Weights of a small transformer language model: 8 heads of 64 (2 for keys and values).
Each number is 200 + 30 x the weight over its row's rms, rounded and kept within 0 to 999. Layers, rows and columns count from 0. The size before them is the row's rms in percent of the matrix's.

# layer 6 MLP down (transposed), 2048x512, rms 0.147, rows 536-548, columns 384-511
097,198,187,145,204,198,247,262,212,199,207,247,200,190,157,215,164,230,135,195,240,247,220,195,204,226,241,230,213,207,208,182,193,179,193,204,182,222,200,189,194,224,233,155,208,218,193,192,207,229,188,195,156,207,166,212,194,239,226,215,245,187,134,198,213,232,217,176,144,206,196,211,203,188,221,165,189,185,236,163,200,165,176,178,223,221,238,204,200,196,215,249,161,195,207,189,215,231,182,182,211,244,228,192,199,170,214,162,253,197,200,171,165,200,196,157,141,199,201,214,233,219,140,199,177,251,225,204,201
118,227,217,192,190,205,158,154,225,172,231,237,151,177,142,181,160,189,217,192,169,221,227,189,165,207,170,252,190,179,219,228,176,193,198,229,216,199,161,231,190,184,179,208,211,154,186,188,170,209,196,188,215,182,162,168,206,171,193,178,209,246,191,212,173,194,219,223,214,219,204,221,188,209,198,174,168,199,208,159,216,204,200,123,169,252,269,195,174,203,262,178,174,132,230,168,162,253,145,156,241,132,204,175,134,184,263,225,210,212,216,149,200,227,205,202,197,205,211,194,187,149,203,222,193,170,200,184,236
106,209,193,196,235,203,225,188,169,227,225,239,205,217,228,215,230,219,229,190,219,205,195,186,197,212,226,161,177,233,189,150,182,235,222,218,209,199,220,184,241,232,211,201,199,145,193,239,240,253,235,216,219,157,231,216,243,238,257,212,262,200,166,217,173,210,228,193,218,203,248,214,204,196,226,210,197,169,218,171,259,148,214,184,177,177,195,193,169,200,199,232,241,230,246,195,244,209,207,192,178,217,240,202,190,186,220,190,166,201,251,214,167,235,188,217,172,194,228,168,140,197,231,206,133,196,186,199,250
099,161,159,176,199,148,221,233,191,185,222,248,199,215,155,230,181,182,155,200,192,200,208,184,195,230,231,167,156,152,192,177,195,237,166,225,171,240,184,167,200,238,243,225,238,171,203,176,233,218,211,174,223,164,224,221,161,180,177,229,237,142,218,157,224,242,204,206,230,183,142,188,207,202,222,236,189,210,227,193,227,177,214,244,238,173,213,201,193,245,247,188,208,137,193,218,170,238,258,195,249,250,190,190,190,182,233,225,252,225,208,142,181,204,186,171,242,200,173,181,206,197,238,236,229,161,234,183,162
104,172,208,223,158,199,222,207,184,207,211,302,160,199,205,172,166,150,225,213,199,196,236,208,222,205,236,185,163,205,189,206,209,229,195,202,218,191,166,189,195,205,196,121,179,225,236,203,241,169,183,159,199,169,194,208,234,208,160,211,172,182,245,182,208,230,208,196,230,115,255,145,173,198,158,206,186,192,131,238,163,163,202,192,207,228,149,221,243,223,193,167,225,200,188,290,148,254,231,151,181,200,189,196,214,226,162,149,166,207,180,223,220,192,166,146,237,203,240,184,217,190,218,188,199,170,200,230,171
108,260,184,174,183,263,186,198,190,191,249,187,271,207,214,229,226,249,228,224,189,211,180,193,185,219,217,186,188,250,245,172,136,263,155,213,232,185,190,183,228,205,207,220,207,210,189,221,236,199,197,215,193,158,208,229,205,226,244,177,190,171,214,187,200,184,182,218,209,263,222,179,277,203,167,218,223,205,238,206,180,140,205,283,210,225,182,230,201,160,185,236,189,176,200,186,207,207,217,196,253,154,253,201,257,133,219,161,193,167,220,231,198,196,159,224,166,187,238,170,219,220,171,210,209,193,242,208,236
104,203,242,134,194,207,223,162,149,207,200,163,196,129,161,246,237,224,240,180,165,218,220,175,212,219,172,179,209,218,189,219,247,184,233,197,157,193,181,216,225,218,218,208,169,247,220,185,196,206,176,222,196,190,241,226,207,231,167,207,174,203,197,210,220,206,244,219,173,210,246,168,232,221,187,193,217,171,233,235,167,207,232,185,185,176,161,231,201,221,199,204,231,220,185,171,243,200,224,223,205,215,174,209,145,192,195,214,246,211,202,228,199,207,173,111,225,201,216,178,185,225,243,209,216,221,240,202,165
103,178,188,210,161,228,154,159,220,206,174,176,200,264,183,178,209,206,178,183,212,171,189,242,252,197,177,217,216,151,215,189,180,220,213,150,143,240,178,199,185,175,148,216,240,173,168,195,152,222,201,180,211,187,139,202,229,165,247,219,226,199,180,158,206,136,170,228,211,166,208,215,226,195,171,172,139,207,174,190,179,178,211,159,182,216,260,213,245,195,151,170,170,235,205,196,184,163,182,222,205,174,203,191,239,214,249,230,228,155,174,185,205,194,267,261,255,189,169,189,243,223,188,192,244,206,213,247,236
102,215,172,172,243,274,189,196,176,219,115,236,204,186,233,152,235,203,215,165,235,193,196,148,228,155,163,198,188,201,205,232,192,199,212,264,149,220,224,172,190,205,206,198,172,166,182,191,226,201,117,249,228,193,189,217,201,247,169,219,217,247,206,206,202,222,184,198,177,189,245,186,208,184,145,237,207,194,196,190,198,187,206,220,185,224,173,228,233,190,200,248,203,170,204,219,127,170,202,166,199,206,219,178,205,137,237,205,238,163,191,238,178,210,200,245,180,241,208,237,214,210,187,230,219,177,223,227,202
104,214,200,142,152,193,226,168,197,190,178,187,187,216,193,170,221,205,164,194,199,246,234,216,201,232,236,197,234,227,227,221,218,207,182,184,182,193,174,187,224,223,237,215,240,219,183,218,220,175,220,244,198,216,182,203,188,181,223,230,168,237,207,178,165,167,201,173,239,249,215,172,134,181,265,174,188,148,180,202,217,230,174,182,188,185,225,243,232,239,249,173,206,168,180,230,182,153,178,169,198,200,208,176,149,204,274,239,275,183,223,136,221,262,213,246,200,195,214,224,183,207,249,213,186,211,213,192,194
097,241,216,179,155,166,235,183,183,215,187,163,184,190,187,197,204,197,228,209,206,177,192,151,227,187,195,215,172,227,244,208,151,183,191,180,172,251,229,148,171,209,165,220,207,216,200,192,224,218,210,178,220,239,224,207,239,172,227,252,216,167,223,218,201,217,202,172,153,197,177,208,193,226,133,182,230,171,204,218,213,168,196,202,220,144,214,226,162,236,226,260,242,197,210,238,140,185,183,246,218,200,228,290,165,199,163,172,166,205,116,179,180,173,179,196,230,266,223,188,153,187,241,183,213,199,159,164,243
093,172,227,252,191,130,195,218,183,214,229,160,212,203,188,261,249,213,205,226,160,169,219,204,167,169,217,250,210,242,145,222,199,177,181,264,164,195,206,250,266,163,215,199,211,212,248,208,216,223,212,204,199,195,214,195,181,184,218,189,206,198,220,199,161,202,216,174,217,178,192,150,246,194,203,203,208,154,175,212,202,178,198,204,218,192,211,203,161,186,182,169,179,169,205,170,175,165,185,264,234,204,212,163,257,234,223,218,223,190,206,206,229,233,180,183,230,195,191,175,251,195,178,194,197,171,205,221,202
109,148,203,190,235,198,183,211,169,209,214,175,208,197,212,234,137,177,231,202,196,162,185,199,230,195,199,203,192,263,178,229,197,176,158,207,234,218,179,202,247,239,159,182,246,207,179,247,198,190,219,134,240,177,157,254,237,222,198,247,198,226,225,191,185,186,137,210,174,194,242,171,218,166,225,196,202,198,156,147,193,198,189,183,175,216,224,163,130,233,161,195,191,187,210,195,225,234,187,182,174,184,239,242,179,209,220,254,191,206,180,213,155,224,233,167,193,182,206,168,225,200,199,165,161,167,168,207,188
# layer 6 MLP up, 2048x512, rms 0.152, rows 537-549, columns 384-511
139,211,195,211,201,175,193,200,184,221,239,199,206,210,226,195,202,204,229,227,152,193,158,217,227,180,197,176,174,146,210,172,198,164,206,238,240,211,167,235,222,153,178,206,146,210,249,226,182,130,201,189,194,202,176,164,198,144,218,202,235,214,148,173,241,213,223,189,275,247,253,174,197,221,255,223,223,198,196,177,171,162,223,207,189,221,161,201,177,222,207,223,229,177,158,182,139,197,162,246,166,182,185,193,189,276,177,171,232,222,235,199,214,198,243,224,177,201,159,128,194,186,227,190,174,177,186,268,248
101,180,189,171,206,186,212,215,193,229,191,162,176,229,214,187,180,197,210,198,217,226,214,163,236,158,174,165,203,165,247,161,196,192,117,194,185,205,216,204,213,192,208,179,205,218,181,253,165,187,237,189,191,215,159,191,214,167,235,206,251,232,201,242,187,244,214,166,220,159,213,232,255,149,188,198,158,215,156,198,197,181,218,196,207,192,212,227,175,223,209,179,186,178,227,198,204,231,222,194,181,179,191,264,225,218,187,267,184,194,216,211,189,163,201,217,198,187,187,167,243,190,179,192,156,228,193,169,191
102,229,199,198,201,225,188,189,190,251,184,162,177,224,175,232,181,196,226,131,206,193,187,217,209,142,242,221,252,236,180,209,203,181,199,142,207,195,191,179,227,169,173,213,202,256,134,215,187,153,193,210,159,295,191,227,222,190,210,191,194,253,179,228,174,164,177,179,213,218,244,177,171,232,197,211,157,122,146,215,147,220,174,206,125,149,184,203,242,161,152,194,153,236,194,191,197,158,162,202,199,160,207,154,225,205,158,205,127,179,208,188,207,194,175,223,185,236,224,188,221,206,201,222,200,245,165,155,233
104,154,155,250,216,163,214,197,146,202,249,169,178,254,154,165,176,165,196,208,175,185,204,128,209,257,212,216,181,209,204,211,215,198,215,156,204,148,178,140,146,213,213,230,217,148,275,214,140,200,172,217,210,211,207,209,193,195,195,196,181,214,212,235,158,239,209,213,212,234,172,190,213,235,227,166,179,213,146,184,158,191,216,217,199,214,228,150,142,211,145,213,195,178,235,181,206,229,163,221,162,247,211,236,256,148,278,209,210,211,174,219,201,247,150,207,197,193,200,159,194,238,231,237,203,264,270,238,195
111,162,188,142,227,211,203,186,209,205,212,181,152,216,256,190,219,213,165,164,188,228,174,175,127,204,146,173,222,234,213,228,165,186,125,208,257,226,231,230,244,191,229,180,254,197,198,192,213,241,198,197,218,181,177,191,178,125,239,246,158,163,166,243,237,186,242,188,265,223,215,159,208,262,190,222,211,198,222,157,217,176,165,183,216,191,189,166,215,206,212,197,203,176,268,205,129,158,154,159,201,187,174,245,153,233,145,210,195,182,182,208,164,153,214,139,163,213,271,184,196,179,236,242,202,149,208,178,190
098,178,178,185,156,180,162,190,207,247,210,179,192,171,199,202,183,186,185,193,231,197,154,195,220,195,155,212,176,199,205,178,240,175,187,177,190,173,191,247,197,145,162,249,188,200,143,184,159,210,215,193,208,216,211,220,160,184,210,207,236,174,192,197,182,265,257,153,191,290,198,169,199,211,208,161,182,217,224,206,206,179,160,185,253,188,158,163,150,216,163,206,179,175,168,201,207,232,195,195,214,245,175,182,173,158,209,162,214,214,209,218,269,168,196,161,148,228,216,250,268,207,197,193,182,181,199,217,164
100,193,179,232,185,214,226,190,201,169,215,216,207,194,144,216,216,204,161,179,201,247,157,232,170,233,204,168,193,144,209,198,193,220,226,235,184,195,195,217,187,238,168,167,175,267,216,214,171,236,217,170,204,198,174,174,196,192,214,188,198,188,164,173,208,180,212,247,217,179,210,176,301,224,204,203,244,217,201,213,163,166,229,147,98,180,228,129,161,241,216,190,195,171,156,179,220,201,184,237,222,176,197,199,183,237,221,207,162,200,191,223,165,231,215,154,191,241,180,168,199,208,235,235,212,178,221,166,223
098,196,163,182,188,159,159,177,191,219,201,182,221,192,239,178,192,164,153,192,212,180,194,197,200,198,218,212,182,205,191,246,199,241,173,168,217,167,189,211,199,207,239,203,188,227,217,184,241,172,223,158,166,230,190,221,147,180,221,183,189,162,189,180,183,174,184,243,208,254,171,210,207,172,192,203,209,192,214,189,178,138,122,182,230,201,144,199,193,170,232,157,250,180,255,175,159,199,220,210,176,215,183,178,219,230,197,168,189,175,246,164,225,189,180,253,199,190,255,193,277,213,194,234,195,206,244,195,237
102,212,223,151,178,142,192,218,229,233,256,195,226,178,214,223,207,231,264,139,147,220,237,217,166,215,181,203,231,199,236,238,183,174,225,202,224,227,187,159,242,203,238,201,186,194,261,184,233,185,198,222,156,148,239,176,167,197,279,183,177,237,192,148,265,207,180,188,211,204,194,227,234,201,243,195,205,185,178,197,180,211,157,190,195,227,188,143,198,172,232,242,144,239,184,177,235,199,227,180,259,234,167,230,236,150,157,189,173,218,192,216,214,201,160,177,182,199,185,231,204,210,257,176,185,217,168,219,182
093,215,208,241,195,214,225,212,150,177,121,180,250,228,176,197,179,246,301,246,193,164,205,268,206,128,215,221,233,199,242,152,213,154,253,228,255,181,227,254,204,207,141,253,145,184,183,205,201,177,182,197,224,166,227,202,200,190,193,128,206,201,243,210,246,206,150,221,174,198,191,240,234,224,238,184,226,206,212,171,199,211,217,192,134,170,238,223,185,184,230,173,183,174,186,189,170,197,131,147,145,195,233,220,159,187,113,239,157,180,223,219,208,233,169,179,170,241,153,190,238,231,205,251,170,184,192,229,204
079,217,133,181,194,220,160,217,214,223,192,223,205,174,156,202,199,199,201,189,170,254,221,210,219,241,170,169,192,196,216,162,234,260,241,210,200,154,178,197,245,176,206,128,207,200,206,190,234,186,182,230,172,186,190,218,178,212,204,228,193,212,230,193,188,142,170,222,227,206,223,137,183,235,183,145,186,202,175,212,223,160,164,262,231,220,87,228,213,198,222,205,213,183,164,254,240,241,220,210,116,200,214,193,222,175,193,167,166,170,195,260,244,260,208,208,203,222,200,197,233,249,208,227,212,181,174,193,216
106,165,238,218,171,248,172,176,221,165,210,193,227,211,221,196,258,169,156,168,215,157,149,169,190,183,195,188,142,159,212,171,151,207,242,243,182,205,247,190,206,173,177,180,205,160,210,167,240,225,228,201,206,190,164,222,178,193,165,223,179,179,224,160,239,214,161,186,216,219,245,184,202,230,127,222,222,214,256,221,204,201,205,207,159,201,228,197,206,129,155,187,202,209,183,207,199,197,171,204,218,234,185,254,188,171,219,186,137,216,231,164,183,218,163,207,248,185,155,203,130,205,142,249,220,191,216,238,199
096,213,168,221,154,202,238,153,230,234,214,201,224,142,150,213,222,219,200,183,216,208,200,221,231,201,227,215,188,201,196,199,222,209,233,203,240,226,206,176,231,225,153,182,230,220,207,240,185,148,164,239,212,218,245,199,187,186,197,247,205,184,161,182,142,223,206,221,193,182,156,223,173,237,142,242,214,189,150,203,217,164,147,226,211,236,233,166,236,171,180,191,177,169,199,199,241,194,193,240,179,232,244,216,234,219,147,183,160,254,167,198,152,215,215,188,179,193,178,218,270,164,176,217,176,154,239,214,205